Part of a small language model's weights.
Size: 8 layers, 3 heads of 32, MLP 384 squared ReLU, vocabulary 1024.
Architecture: rotary positions, no biases in attention or MLP, untied embeddings, normalized queries and keys.
Training: a variant of Muon for these matrices, 119M tokens.
Each number is 500 + 40 x the weight over its row's rms, rounded and kept within 0 to 999. Layers, rows and columns count from 0. Numbers have three digits each. The size before them is the row's rms in percent of the matrix's.

# layer 5 attention output (transposed), 96x96, rms 0.206, rows 14-95, columns 64-95
106:449552562542515494464536496511512492488503528517544408559487517475503455478511494458500489499517
111:497455447516479511457489454424503433505510513462569547538534515464551524502473526441484456475530
114:460490538430485553520530511429539511517519520526528484515439433457495462492465448431461479492531
098:543479563528547528476518515453516543480510482435475482469540507565468478548505546556547477454454
119:621563446559586485518524537508540552456527446496526502418547499490434481450556491504434467471485
115:501489484507472544483504468472455464491587484476474466457497479512438470500498464458552443480530
106:507475562509503512483478534534525515576523494459495493453481510442493598481525464517417559488525
119:469553537515559558501483463559485471514512543509550498516550489489499486488448479504470527420479
099:507489505546498460538489498556478472546469445509415496489563415552467498531478546568534515548509
122:505483476470479501546526514439480540529528509532460513516459518509553452485493505486447467479522
103:460448478509525539493513580492510472475483481525492508479460531504555500446478516487520541489464
106:470481453512464443464508452466491481507519513517445454425503519548518550476453462499553495526498
114:527529512517546483470522487520507503489479534546490511560528445478498452552420482557492531577520
126:499564546535494512495455519555498609516530544500476489444508460549438486419441509378519487522460
102:475477491494446422544516474558439499509547488517457433520528519446515464561514527527449520493510
115:464497533460515417482459428404528538484486453527542539515531504463491496495535480532478487495528
111:486450490527516539539456517550509573483415472462473587432483476546464464511481395491552556562507
100:525506524565512526487538466498511476497422511440451479488465521531476505471481522476536580461444
096:492535472499576540538532499521539502529512523501524448433474454530514529485435547497520489595480
098:568432563549535491463519433531421502552490446480479514471562413504524533456479491460444489526572
099:497396420523522554545507478480485486545451496492550517428469470472452534519539515481486514438547
085:469464482465518451498566521531498469504486524502445552540493563525442460504491492511453546459446
084:486487464522511478478507500552507519527542521519559489495545514461484519540520582515532444529517
096:533520414504517505501482544431573439451502454482473494478454515469516479487499520516496455534459
091:437563485488491455526506483464528504561483478477479470389518521509452483495525499466559472441550
088:440596534533512487510465519404461441492427530474462553567497521494486435479467499521491536448434
096:499512498448507491510543466416487519506499498515512554522578513488560517516502498494603509394507
086:569440465474496493476483539500544520464504453476491508549492456478548474513446454447497507445472
087:507539529467506610488455503531495474447500445518532493496489565494521509441433521501505496518505
084:552446622437489460450475481512506499538550591551487576500448477497556487522460507518533477384481
100:513528547500541453447499529447546487412529538525500473470582473503504483493565491487423473522395
095:509557535498521470417476512486610481506485497508500544559492477509508458584540438504496497447490
094:556579416538472483498494474488462532423509527536503511511592525505485471557406444482401488518537
091:524456427529467502564499521514468475493516505527490566525531509502499582523422477564574453448534
097:431538517505421548525488454479511456519561504451531457506477528530525456551486520457487484487554
085:529513465509512486502504498466588516538500517555441532455525512477496465513515440525530524484509
094:484522466475520531536515526510553512446496550446516546523550517542402558466503532502547553522548
097:474521526497533547497552508520533511562504520548530515482467579445457527467554434477432480524525
096:492428487516466473487450507524439505426493536477530458506560549514542515486487560566453528471531
104:519572507510482491454482553477543486476525508500445487551573493563541542529519459579510481512505
096:490461513453532495459492451593526443487526523549539521486503465495535502531523526444515443544475
100:466494465506521500543506465450432455503411540486509551496536520558525468518515466543549547526510
097:506574504527529489434489484520566453527527514537484478470495551447616612476536425521471437399534
085:472513496473496468538567465576561516512521461511493461469513578526515452474515496538485509644471
105:497390499470532522393512494546428480458433491521492507548492504490549507487539525516520493487514
088:572530472484530487511552447495549479486597490523508502561504458490533484464454499532495495499582
098:562485404505451498535542504512507518456461425460488515547546485505505577472464489496515427483513
086:436488483471504477544490450488563468501473507482514490480563595479484419521485498445490479555453
093:522501467447482497555509462534509461446511476435495555586533385485553519461466512494560553465487
086:525448574495540477538472482435455466526547418504518524489468413481501563531555546509513433588501
089:582494445547525483542505473516532476507407475556521482421537632502508566556527485490458479540499
091:540570498542480481491432556510496484491495455526494529480407408467555503505535557487484454540533
103:543523485494499505490534534467518516463469486450527534508476502501453427581467553444528474494521
089:505564467600476522499532482605508477489475455502607452516509514514479553470558469512494457525549
105:532446434468454472560508514508489537533505550484513509495401499532597491544471519474549520569492
100:489492504459483547514506558492513482463528428460492468472519481467460472521453497389517474445472
084:480489590512485543364473455461472454576483459542492525546488480445545486562485520461533520443483
091:464489435500535508514493527588509481484494479525491567490492405475475553493516525472482489481551
106:513439494508481481547451493523540486470494565478528478490383468471524521517535470532480470469517
094:543404593546484480487535515549479526391471452573486480542603396442477551544418493467475490510535
098:495546480473460465528476509518572546584505483517478517463460489531471492530509590512489433556503
092:420494547543523482537554487470515444547601470496474502446547513496474491499468471462502461417477
091:574447474525490504481537484482467469453491504478557462473419441515579503456504533441498522514511
100:465557521477557480507502543574510501457514483530457488531427466561553503521523462516480480518499
092:497535577514501459554510508457494499597534525413563543534494460469515499581510455485532460437540
105:507575477484467508524447465417563547540548520563483470407520479488539522538499434490494512543480
086:471510503468505426532506481422590496498485504485450472464450459524537501513492434420559467516462
086:542552507554469531459535530551571496573556520559497464507493463527489469522457517419493489473493
091:509511465565468470452499561492483511529504503455482535609467541530542509494496545479439510454463
107:460551553502490501401464565438555480575503537474504538467450424471520471575475510437517461502505
092:460505407439482466565454496501456471466471459465501519436474501574499547495435549528520469531462
101:525513493474372570510469492457515539552560424433460510513442471486545523496546527493495467444524
090:483495514519525531542515494419394444601479442477543521524489540444435504508544557490519512458476
078:520537472443549559464538523488588518509513481534475600554462474432512456550539454485425465523501
088:496475518487540425495504542422539427455464539469521472510480498507513460537533522583455484541526
094:530455522521526528509507439515436510538463431517453516531555525528547547544461488512523472456544
091:495580502469492523527523453487586479562473421530490521440469497485506504524542499517480527460464
105:441570504506532481519464480525552545509438510519476490515539509465502501422525471505563510506488
097:540506514486520491472541493523466506528422459449517477511502464475540478456565514537563455550510
091:511456594533501520483479505448472505446576536464566545498525537581515428514456571458474424430457
108:509480498510509497584470468439460479549463452560525486566480493481553503502544487497482497490533
093:469502465498496467549478523565434560510515497464497517469467503518480505460489446514511485502504
# layer 5 attention value, 96x96, rms 0.152, rows 15-95, columns 64-95
101:544434487491557509479465460505481501544466537481515530465513484470483494439480437592449548531466
110:499517548453556556483584485511408482595493504485469584516514480517545508573501438502565520459518
100:438533422554584482480522520480466462494453538564477435549562458513526450478496523502505395559501
105:519538460470459456512529515500587497471536471509521500530510424475483577518517562551489418477517
111:468524488481486501493527543489482470523527523480486465439556441450535476522532473398443503517485
102:496499577467461490532498612582411555507481545467533512492533501502485502526525498528585513503524
115:529486413503609532532485454558508534545539485500481445554490580523524481522451483520507466433514
103:500490442437508470519540514449458570535526511482478495501482506519513485528454505485446484497568
113:565511466542501500457565417434455503551449454452514512495511438451500534531502507575493515525488
104:520461444455522559488440497508433467516552510396614468497402422524580490483447464464512501522449
103:488457427545523392469538510475554542517473493492573495520483428526570516477489524530430523493474
101:622495430537525536441521508473481551516504495502497517519506550503405415501540490488527465553513
118:507482489546457471374507525433517486533516486524568552487509490487507446539475566483511564505529
095:501457504532511503494534488527488416445557485525542458568439503548510552515508522444583538548527
116:503475574467501483453527457477528464518523518540449507561517485571511464606504517464531498400488
104:547560462544470479489497486553481511496528484566430442466518432486450474518520532496590473491490
092:497447451494502481425485557601551559515513453445504528447571542466484506501547556498458515525511
092:435472462490518544515555467488551534517513487527493466476444577477562522451494463569463488472530
105:484420516452477518473478472554463516466495496565525504526508481537446490552448521479489558472555
096:486522517467547488547534508524509490471455523496524498496563507508471547567532484478513536474530
092:519514483485488517490452502527482444486535558446497514446414529486532483502469492443548450488457
095:540522602519430537522523463494411493413542446522486426558581464507537553460552505469533510515545
102:511535497504472508544512501518547466532440452527549404500512519522522520472497457518529499489467
092:537479471456516580437528433507469509479516458475509504529497532482470570523508492483510523487567
096:503510524468512549582475553426487469487487525482460579506434428577509540517572449504448507468453
101:499467510447456401526489480519465499444515544505551494419480484487466479586506453501521519520499
095:573509528464513438510496486548464618501552492514523445479576570512484498486484423602485521520438
092:459496481531469425492530518534545521569536414491524486494506485506514473474494558560486449561511
102:504504504470465488503447545522436437480535471478519478490521457533494480455476548526485596505503
093:548468472514519478523546449477432546492540475533475554545508476552557419474493493525490507495442
092:527575443525502516539490489479550541520474491557489520475489498540563452507468464466482488481474
097:445515392474488542561542552484470506492490480484536563454556491501501456521477419486567517508537
092:528553449509478439592496555531490521564516506447521524496488487460463545532464477484492494489567
098:482549511544417507495472527514556525453487529515431462445491509444548529526525544534512427568494
080:493484484552562469595535512469447462461450548475544551529445473503535440450400473487511582569482
100:462512502562444497545520413449475549535574482488490414459500459498438471529523471459452475457537
101:464509464467549556430471482463457485440392505536485456519452498538512464470562489494459527564536
096:544523464508499524535469557497556529567456444515516420475564467467458459493474489510518453541495
095:464512528427447556511516536514546520562484426488491500555484452515500479485550465519561404548539
094:481463497500464492522506477561491492435493440520528505488542476467532554551433512550567561512470
099:484567458527469524414571501470533547447463544519596571489415450439475542483495545435531453458462
091:524454452495492450566528473517425510551483503512520445454525515620528473556485533461591517528491
089:451454520492483570440468474487519505526521424527517455569482419518605485504515546481441439535446
104:533530522511409477498498487447489448504529478524463618549526470449422540509551541533483531496506
094:491490511509473429435438517499482576487553471453476507497514541615509445498530518497502480518481
100:478564550509476469485486545589519520553619555501429512560500501440464508479512459480507541472477
086:515510478513526511558491505455458482489491490584483494485502517538589488548515537547436497550511
094:480524504496461530491538592492461507548536575455488530454481548539481458489443474567458477528470
095:522427492519496518567517480520418542460531476519593451538510555488446520377546526474453508497533
092:470512531513557564503501476501480537504488482460511454444466522497521501545507499492507445453488
097:461525464482554459418469452555518493578524452454479507474520441490539503468450444483505479554473
099:424506425412460426511522554517531560527493534498519498427509466481482449471520572542443453468474
087:471505476488504557473542548460557504502475483502474439388509572497518501491534413414489521552499
105:457468443489577455458539513581451493499497461505519462480472569561476484467500491582533463559510
106:468550498551541506528513425439465526503479556537458548456467428498489488419530472502538453484524
086:472458539542451505428431461544468446426493505525472468550456434487569529511457442484520493509492
093:466573492513547516468533452459517531439487481520472480541478469525480586474513448444452444473499
115:459501449506527495480526543504481444490579484471475514508499543528513557483497450499505494523517
100:459471516590465584527467477502483584512439545502442565500479448508550490503515473476524468498560
108:584469504446522523486538506511611468465509481508505524488551429486492587560467499519482505566524
096:480495490492413533515432490435507568492531527538559436510591516485522435518516543480518458420448
098:493500470465497518515477506557571493460480586461469482550490505509495467555486464501437523506492
104:472522462506556439498549500519554503446517470596478554531558492510449500456461482472540465534534
095:516613504486490460445500467499472488423528428528513532511517488514476508491455523457564510495437
110:513554546438522501553487528463447410570488484505514552481461521488557517554552528505498516471500
087:448530477497505498503508546507459504551522522516545464471492474499524453548602396529471507481497
092:475486457554527506558500528494556460527456542509552497489493542528569482527553502553522528523490
105:468476526510443477497477457571501459517490494540515491566525510513568536524477505566559487527504
112:493457435438517477455462530547467493470498503521477512516478473487529452530572578527436468570468
096:491498429500462474522580476489451482470532486541495517425463508528446471495451424398453493585492
102:508506487511466501497489416531504416505488546479497468453468429514508495470474487454517564489509
097:512510441515457495549463510563516515573454424493493473487506464464444533465470465447463494509442
080:439487559493558474512462505499518489478458507494457467561447454457545507467517496504460463482516
086:433502505504603520478495464586488434539512516515534482488477557538449435546454429521572557549538
093:596469527497494535506465439491477496507546458484594506480543499528554497474472488410516437510499
096:572498562486510501498529488462520471492539550479472441474561439453488473451504499399475531456481
098:517459545527474469425551476556558494541479483487535415462531500439484530533508454445471494474504
103:458484492483565527421531499517567462506514475531511484495453528483421484558526467521496529515469
097:515413458472445447559485455488457533546460521456560561542511526511513528503536533501569460497479
112:586516430487501524440543516478510478489493535510430478474492454535533590541432462491492540543456
093:470503528495496522558506392506459498490423430545505545453494596441540457512442437492511508480454
# layer 5 attention query, 96x96, rms 0.12, rows 32-95, columns 64-95
060:502551508541553495525533534533510476543537450511466501516525516463491522518525486492549463507499
078:489498526580579480537528502522478532499510464507477448506541535516578549567513504506500429555557
073:520580515550570516479471497464560499513434466507484462417510457523547486528530470484536448503495
077:509499518572526504541554522465554497513528469495547506519523503555542465583506507440524460500514
079:497402511498459550480497504482518521518555472477446541494474547523549501605520470433451470541524
118:471455420466462489477461501574500528514531594569548516513491506507456541445526545495489553494447
113:462506554465542439467512443464460500457464483471497517427490579548552421491486465546482526549499
100:485537570467499509549444512467560561503520461455499502455448492506511500548547528471469484502530
132:444540545499508444475539520490498453503479487489512488515503619518509519546512418545495458517536
113:508460520512520513499518522599471476561501568524525444484526419473485533474534540500530518478448
105:535440556490498524566531492526445493554521464399555533509502575544510483555541515496473462494453
126:416526455479551435492503452410619503513511491541475477556493492494482480472548524515488536487476
114:452447467446483526589571523576417476481422450456501515498451524543522522479543546533568538529524
125:494551578464476492514466486486503497526527459485472504539533409476506521560484518527492465488506
126:516455462516534494484544489506529522438466498512500501452529480469513450509548537494449530484486
122:461564538548556547469510473479564487494431445531441508578437472519507510543551479458495419524504
115:476437504506497497506566510538502516478476486545498472498442503438503444462468557487512492530587
119:484569508496500528524450430399483450493503514503501494488475557499493484546462453484466529477554
122:501543537471473488498447516485541518492546517464458458501490523431488507546489475498487509525473
116:499469520480534452532514481579480495502470504451491530447465418543486495445491490480472502560449
103:475514511519470487507424531515399465443506450530451520505490504485544531416421534528472545507476
124:519516492518479498523497531565530486432573474461497558532451534532459513544563554479491469484508
110:478573556544481433649502488550528498521546446509572527489543501453461509588481414514537488463513
104:497557502452441530521531502526520531508521484498486481513402530562477460493513526524563440516516
123:463588426436485487507498515494515487475459476528463491482542451486483493520471506437485520540396
094:458483538521500526473529501542520480485529472492511428497444468477500485466552592463511505497616
106:537458487486509527490456500494526489478516487508502527450463459458492592506513518444524517559432
107:522468496459514481490517553452491533450548400533503483533507445532539519417517470586509538391496
119:467458512466553517463527415530425505478473545490453515462487401492564516410476534513496558544449
122:541500497484528527467532484408540459486518480519488547550538541461546475558527442490476450453463
123:483581537517569456507536496559477458512483511564515469483528588514491460438488518575535529510484
101:479441522526516455446490530514544511516465540492471509505497407441520524433514404531451517505481
110:444509526532518496465479504564459458466542567466511447525510453498471531528508443482450532437500
126:532598497513479540488440539647498574442505558526510504472528504515481442442493519535470478430470
132:449548553485486510488444501610449522416469574521531445462537467493479529462479451547487546471506
106:500517570498532526474498471408581515501557446481433477476479531504537474518497474501524499565542
107:524517485505427588425508507486594500547512542536526505557486456450532452526553543431473484476442
098:542507455533443519438476506635434512475459554522540540538520431526533490435518585510444545458440
101:460483548507554483528527428438508484444432504496456448465473569513476501475496406533522476584534
094:479467481466542483512504528405522489504571462412500507517491550492455521509460588515522472527556
103:578489513528434509509461480565458506519432498522534445479554491503512519486546464525413540464473
111:516512475568490555494508502593477512526469537616487539534476380480505488446550535487443551472471
112:528511542530449518579521543485477449491483461472557539519580621502528498547464528496490458476487
088:519420475410504573458472535508447482470490485496494502513435494472563536471526503555551502497555
099:499488510537532517457548525511559500516529513508475498504516541514515495508510511495569487444474
080:522567449432510470541509545546524566451445476543424507498466452532469569508579466524526495503487
085:521476492500480535443492501453454529551494566514504545595527551496467457521479534575501522492492
089:498606518532438521508471506495602522587510503490437504431559537493423501535494549508471457511447
080:465559429490546458496522530543431572510487473494399502465483476450595545449455461508483518476473
102:473466516507535447570540454524481465469510414493588511535530510501453452502489537541534541477508
080:485479491512499466597492490509506520488486534497454500473535514510449562542488479459477494480489
082:496509508525459543530446527524472473517489495551538464493520541532548439457533516541480554545484
093:513538504507562514521501564503532446496418420541486493507493606482486541464584494559445531530499
091:424532468449551511556496469453558520525572588574490451505533408523480440465445531511483509480521
090:477560407433517475502478482438556528467542496493407507494511485496505479510509511516433485540431
085:461602474518554542502479546494529533454446530461489504415494511529503528527495531535484547473436
071:521448528518540498414499520493477467430528525483463498560516471456550492530555593462461488512492
071:503496433487506476500520479489479475531561508563502546588554552523512450479512469411527471439440
093:485502475467495434581554540459483528557467462535506457457519532498502454488433539476536420513527
083:489432505469544418492470459599458495497466481482491464516476493504513540539595505583437571503482
093:409461558441481479535497452540456481481526488485515524534481447517539419466523483507550549476506
087:521459502486512477537487470481507513526470478502536503552464486496598479510480474442471506492479
094:521485500519484541531522511472552616541489470496533515519455523509531469546562541510532464463597
081:419543593499479466514483486432530480527544432491490453462490467428538477509399440454515531508530
# layer 5 attention key, 96x96, rms 0.126, rows 32-95, columns 64-95
085:526473486476432560493473564494447483554562557482470462550476466499518461480468494588527522447443
103:478482542523595499529562515402559484442416432516540487438568566511505473535444537455522459505554
082:456519528529510478556526486397518503447486447522480473432501534510486480454537548479481482560527
087:532449531574610517514528433488522533429437460506492495466512553507508506491515527477536446496575
066:519515552535532434474510509539510552498470522532545534432527454461534446525516496443536441487553
101:494546479495427484467468527586497565525513593542564534569534475496403486475462421534494536512470
123:471506535516484503489551512474529423471509480469460403523414516508520513541554503434513444561530
092:495491480491494460498528468572497463505516507535504540460516508461489483471492468484532513531489
130:584533483452428471452478483549474555458520537459521561537472435500519436508545493492479519520458
134:499529508496497457442533542551475439467536549549464511570561476428515531500533507487498535528486
122:516462490448495524543570457435509513525512495436491493589517498505491498516493511494459509393576
105:535558504467523476551462535515568494574453497504465499533537499457461464478479493554500449509489
104:480471433476464498541524478458425524537528407502532467555460519562476481467551566483459458515458
133:493542506523462473493437508490461491538563464451475537494495460497513577487524426500509501505502
119:467484404518542502488489507519505488464479493491502497502486509583545472489570466472497535545472
113:484522481487533562500448502481595506472497456513423475464500434461520487538469538513528537462530
101:499525496534436519506442487475511499505455578560522494551494426502533453537502553488530459494556
097:512556490417477517485505533502490480518396481507537490534554461489496505487496463554429446517516
119:412554532478520466554473497487591473547502525510494433503501552434489541553511419535518529470476
093:474415490497508512466522550561512512475499487408531504528466467594542454444519529450572425525509
108:470468501499474534471482539565440417460421487452520433501536477512502508512417508485490504533566
116:513475459523567568453526580456438461420530451491513485555492547569444550530461556456524501549500
117:445566556565467482546504467480536492580500505492473504485424463443482530513489490495507449481476
106:553513464400490480532497482528506561482493482438529533498512475511521519494576398475493591480487
112:457496422509504501495503492482442481498481490518549571497526432507486551548488555459466535544500
103:493465530450463473522451503484419462491496468553439482533494417552502531519457460478480483499461
109:421500463474493488496411536445500377449536524483502522483518439505494453484482536489498531603391
092:479438477560514527437516499478458468504563482530505467538516496486418504417596539606510498509512
117:525475475458496445459449464569431553498537510535448497480499423485524488538551509502472497458430
104:474414552460511443561564491464451469530540502526532444536584587508569513523467533466465537480520
124:487534529389521423574501464505534466478489542475525483445554506439471473492492485510489578553429
097:483432490472461533505473514512532480462575495474491493550525416500509544466581500490502544531429
086:517507499490516526522526472472524507485551458484490477465577481498480530481509564476545512578569
097:517464469528480512525439533450480443511433573488584477505464502502518545533538493461448519458442
115:561520504513408537515506520556527472497361547518544473530467524532489481552554479497517489471449
094:493465509488492438475468495464452526456585502475497488496519527514493456464425538562524520507547
091:491488541536486597534483540524495511527439543505494470544437525462478492536556444481419554493477
120:531493442526504484471495589546483487467440530565537486574456472498453500552568502466450499489521
105:521513516461536443436505442467531527496608481461509515508550506512521484424425547577601450459530
090:471500444454430385500471422510519443503523457493528491440475456512546473557417487469528502493454
145:527491495512478551512533548534465434484479542501469515556449439471494504553563500460401524481458
085:463429441531591446498447481500499521510595459483525450404585530486493575448513510470465501521442
097:458551500510534484487569553424559520579537431472514574480405445564476498460567550518497504480526
095:497487492498520487472534512509466501421575584517520466513513537549476511386502575484519521499467
096:517467467553497463559451526487512452479566508464483540509488582478464511590483498467476496508459
095:525464435507568494477512467565466524487504472449499477492448511492467472499514478479536546609541
092:519488511507564419503466489480529475522409599509499537496496503533526513534508508502494627506458
092:489558515492574520490532525530571499470488458522531460468500605472428403464496485546505521574520
094:548489482450431527522460517502427556545542482484514552543483518548499561483554535513493518520488
093:516453499514512532471550494518497372504572467578468505540473537580534493480554553464516427474483
102:487545567503498536443487555453471533489562509464490484520482537425469533458597495504552499433500
094:535531511424527480516547499520499469461483528518541506540488465435566497438550490554500532501558
098:510544480457377457453535537540518494551475528499446431559490485473495530514517542446542492439566
108:503498519508501484515542475477481484503533488602448488523542561477446473475485514499502476552489
094:457550480518493489513580567494435532499487470491488536472485562496472491505509537480475553462479
087:482481501520558463408448561431495454587471525503435463487556506481521472478459418517497526570469
121:521542516523508584483579521480533463466440555484482492556526537530472504559515448529511494556514
091:429533507488456534558452499406515524522552494497488475486493538430427486522485434510446550455479
096:550464463533508498523459423437531506504556504360586520479488600514494549536555559470515513559446
106:450523538412465530498411518459496505540467499461465486507434416481555501427478448449513499491467
095:580561512512495513455545494554516532547566515450503531458558469535547501543482582460477441532512
087:449460499503507485489498538499530430491465551522528481488524585489487498473499541503492488537431
096:549526520535526465499539540487515530461590534488516487544539523452441473488500466528571484443504
097:495458521477480497468531539521518480507485482481489458464481511507523572461541447505440487533507
# layer 5 MLP up, 384x96, rms 0.226, rows 0-59, columns 64-95
090:493445498492536442463435509452504435467500462456401539603497511502518534588478499433573511502531
107:503535535513468540598456476474448521406510494538519455527529470448474490556473531559528524521441
101:560483557455565509536525459467479505523466519491493530584469418495560429504519469571502495501595
087:513518497459482529557462466416516501561470430440565510467438524483513500531526508487627523501481
109:547465528425480495483497507471430484517456528541394457513583466510506525564475466551484516502495
101:485518491482467458477428494480555548412485450546411489428579457510518395501436538479502492482548
094:490534496534514511514515498525454454481492459478525481397586487469468508532394479524486515517462
094:514459520486498573483520448542495530486524518531433576418513572498455498437502504448494502546500
107:439522526514544501514481492574543568521595520498494506539516543502489458458544491499489461491534
108:473553444503497467485468471532506467483514535505507505561512553477488548458564505518471451451565
094:508484453496483527492473506432524560514532581519502478505529527491538494519508510456507477526534
107:423510570492482512415429505529516515551526503524535497535516534436434479571489606488510509527468
102:534569494447478499502416459518466539473499522501499452478441551505504561436561494505444538566524
103:496519526426471505455506521476544480514492440520483517451524550548545438483550494537527514553507
102:454542476475537485491501465492480538494438518541483531470471443548569466477500463500549560503551
100:426487507523544512514462470449456503504473418443485524508517542518513464505572569517416475460519
101:468485539543476497455459506488498504471560552499563463459448471433512454523493557577526497415516
111:463556549482499484470512544510508500455474469492499470559425463468564486475474485516494477539445
099:471525438439407506528493553509595526578511495532481457468434494525458484544482479498533517572450
102:447459523443546435456513492493471508439484559579515509602582515424432472487490489532495492528457
100:498514463544515520514509522475517451485519456392494468472448566554504514544607483453456484523565
101:478453490521496460430570518497508459527550582478516530563544544493388504536448514457503434411496
114:442516433503458518499508467436524568496467479464559476456530519542510457570472522514587512497427
110:523503499460484517525510513516488473486493580418581480414496483529422437486453500511486551486434
095:405544493449524472488445476501469510521592523548467533514493514482482540450518551545512572499497
105:551505520445479442444468435492515563516553429472515460444484514523510529542498528499514414469459
099:553485525489420457469515505494464527574436499510491465501529514512489451533451480561498492539483
096:490465491504500491475541448492466480447570568556543537396514461538495492487503500440510520525587
092:519517525531456505530523464455518558452586514463469446458507533489485537457524576498542506520474
107:552555467509446435507424499482522419485516524475482499469412493461550523488482443493478554499444
104:539487472475480489508427512472517531458487516486525563505450536594505463571497484499426482510484
102:509459523423593508453523498470513494490409539480537555471514473507498465423447476486493499503482
099:509483474476482494615470478489485511553521480490465431536491475479545451502539507408478518577539
097:556527460580472487532482495551514534565548492552474533421464485501377524562522509570627446517548
098:518454536462551404496502474477533528495545519511504577484506428551536469512487522463466477483470
104:575439600437520469499504478450474474455534500456553530515497555445462449442453507494505479487521
104:523501483457505497584555487544548497522489480516486450486521512530444453516472513503453493528548
109:529471549477495559446510557489489539484486529459497455479546487521495427542487553483538605530496
109:557501483480525528536499548482524458474553474561427491517458502488568499461465451507452502507533
104:481592421433517460518479460495506497476506420516463416506575493453472509446495384484556509487463
106:470547518502467501437574480510520485550480553538536498555407510508428527487533449420500436487483
098:454488489456489434494522513428503501488540513478518473442546454464443461472460520461422468478491
091:432499491505531530417457524546537533574586535572501487482429531556503511529457553410511427499489
093:496462538504424575497499463500536495529542479509486550494498461459437563500473564561549538562480
099:537430540465431498484545457486550528481497517492521463483398541447512480458538498467509473410461
106:497490512495524464497488457429486451443508551483531493505545478551467510563411552524455445529487
099:461504566496513590538518509499546481529397592493465511416496490516545513578537529536477457517425
106:580521513460479478491519495486483465500424435434474534486465537508431446578514469460496494558496
099:468528469484544481518491496539537553496473545579447511509437479524488474557441541464533492458509
099:523431445472449512447513422529471533530555498480394521489479530477496501471525429538488456465518
097:497528502460463496506462419489544531476561513552481517529475488535475554467552542504543519453467
108:450462557398490494456457485501500485471498492512437453495451486500576516461466503518564475534553
109:418474522548488494493545482471472500485454495497567479503546556443456433469513502485464471580487
103:477441510531524501503491541473507492527466511543436598457480505514478488478454438533636458534502
100:516467540504471483520452514509502504488481516465552436514443573477523461515454574483523501481517
106:506496519436511494480543344488444475439520513552498535522532495511515529476476553483516472466569
103:415442509527474453436472526545543522469509498479482508521443504501467483541449535519466519485517
097:507536499468559545487532467548522529520482528526504448443494552538632459461501548542490453508530
100:474508539466522463461492516503521471465541483548549494460432533513471495414557542568480473489525
108:461491491536463504481431506418542479414571526514489553444525461459455487548542491534476477550554
# layer 5 MLP down (transposed), 384x96, rms 0.0399, rows 0-59, columns 64-95
093:512536451507467519517497549461508546498447560534525512484487506521483525525478475434493508450582
108:572438538478464585490464476430581430501492556455468567569508496479533527493553446494490548548550
101:528589474424472501541507472557506457531513399528495536461512463500465472467498471479517463493474
092:533475538574492492396464507543502493460532522463457490544567483457497425473502527488413492509530
104:502601492456549422531446557488512555490549398505467521509512496618440535483499511486471570447549
106:498427504470553504478576554452475518474480493490479397568530510516514495518571466520509525561517
099:491512500478508543447388513525485551574563509485476540464444575466511465498542475532442517577554
101:484502509492494477481564487479460516511544485468541408462500493512541491517541468509454468519553
097:498476544499511478489459524522491555487534510468448461539491447465491476524498557540491547552480
098:532465533480538517496446444493501511523463485555485516479508478545577463457492449481469497460472
090:589527543470523552513515475454485444516451438508526577536462558449539484501497516483434461479457
106:479480489543530511426529575498512455390524559539482512553538518501489453476475507530454528490509
100:520519529508554464532515509517540479472473551481541506459509459525511487491513500466548608458542
110:484413504494506464507435525419507468511494508470530505513524473446425502581429600513450469499486
103:545504564481480490577466531448497530569504486543500513520463520451421463531472505488538499525483
093:542518486471456477534450486465446525441453434457538460507527413504563553529499521444522546488501
109:506507434527489490493522544460498468539509324491501515465520498479492448460437436532523473516435
107:542361500507542467473539527513567483516521571487504471494481515513466500516487491568456473565561
100:493479580544635465515530496502476447514509501481555526531505475484487479489503528516529408517510
108:613481538487527582457513508518525519525501446493479490535453434467458500434509570510484524537493
105:477516522440505529550459508553514533442498437578594570520479533465454544451463483574521507422453
099:513542597526544570437535505586452506482504514548513459515446501518488492534451498437582480450448
107:627531526542499472489547483535523495482522513532520549471481461546499480515520504514439480542512
109:562526498581477542407481562485514570521524570435492510472545447548518559516517516481538467464478
094:492474474561525551474535421560554547464435429507452477539542515486468548511433459464517468554527
101:468517551519512527536464414528457508520509531475513472481413501487479460583559441491460534514469
102:576503521533499559500516522426520481478471368537503523526491486546487570481417495465520507521529
098:453551494474508494583590493524540486471474473466525434474459548434460488489525420466418555509557
093:454375506499569504513533575578506452506442514484505517493490466546502450622523393419492526477500
104:521485553511508451445480485515445539547476495529530489448531540466526496486532517541457508455513
099:493485545563483575532501447528521503529494505503487463423459400480459468521491513499561489532525
105:557499479564486485588514550497545475559532502544508465528608521503507500548499443495502545486496
099:478520566518490550490549468503494528481528527455475534471516525455373622467492519545553505431464
101:507468493410462545521489495524456485491445494475528431531542471420570551535528549520423474466457
097:483487501466508521586442492465481575542543546523487499508482492569508517383442497536513564546491
098:463544520548481448442561499469538493455428485501501488508487449508465464544527505475450512506528
106:581482566534518510448496472514454506451505496483513487527524530474520499432446483457576403554510
103:523518506477564576450470437471486494478519446483495469500590454551543515504454494501469513444563
101:458475594559504428493574496518473542511492548552501488531535528566420521517474471446513466475476
098:530475547468507577467475518410547462488507495478519451537512528507429457408475484535488500461517
108:495515408463539512557492498485531501438530493525528508537540435473545577421521613517499499414506
108:497533590487515517517465540515496493446458532449404461552562538453508523510515468461478514487486
096:532507519511501478481543567528453412422414479484509530409493506532541493471523546500503493448579
093:504606433503562386514508509480465483509491531485484515555496537473498486478559466427490434439538
100:396515456543495542579481495497456496509483482561523536516544419514450577471456488536499418543562
108:424475477567495412544540525477480443469530536448507454537494458530580542547487541553485497430440
100:492510527437532457560464533534422508492555409455504542441534485470490540453468539521579488437498
100:525530496490535546471591549460458504458525459550534477507441481546479487414459480540485493526513
098:524506603465532536495556516492462518499461463542526484486479483469479459498465540468574517483499
097:491510501455550373514526553473430482504544504517445455500540460442462468522469492516417558455509
098:467555554466488534502569469552486576565442501488512494508527499465476529516491488536479450531483
100:508538417541498473490515547596510512479502533501504477586464507579468513531509421472532456531526
105:536573483501533483483563523424469556498511500527499495528527471502486443591525508470440477485590
098:520555513451492467476560561494499565506511486475554520540490473550424449456523495436501503587521
098:559476482469463551494480463531481499500544522591485592605547531455495491563527516462459500511506
106:497543548487537557534495562521502515491524496515476490492483450490447526528586474467532483437527
105:490544512482486481510518499444518501497550526560463482508588517532482501470464547432529519457504
097:540514563454437420489516520523564479449524476542536481475529480494533540516529501610534490534540
099:455479545448503448488532451507478501478550500512463484453580471454481471544550498406506487485507
111:558493470529552465547428457513443488478479542463448523516517482497499466450477501494505479524480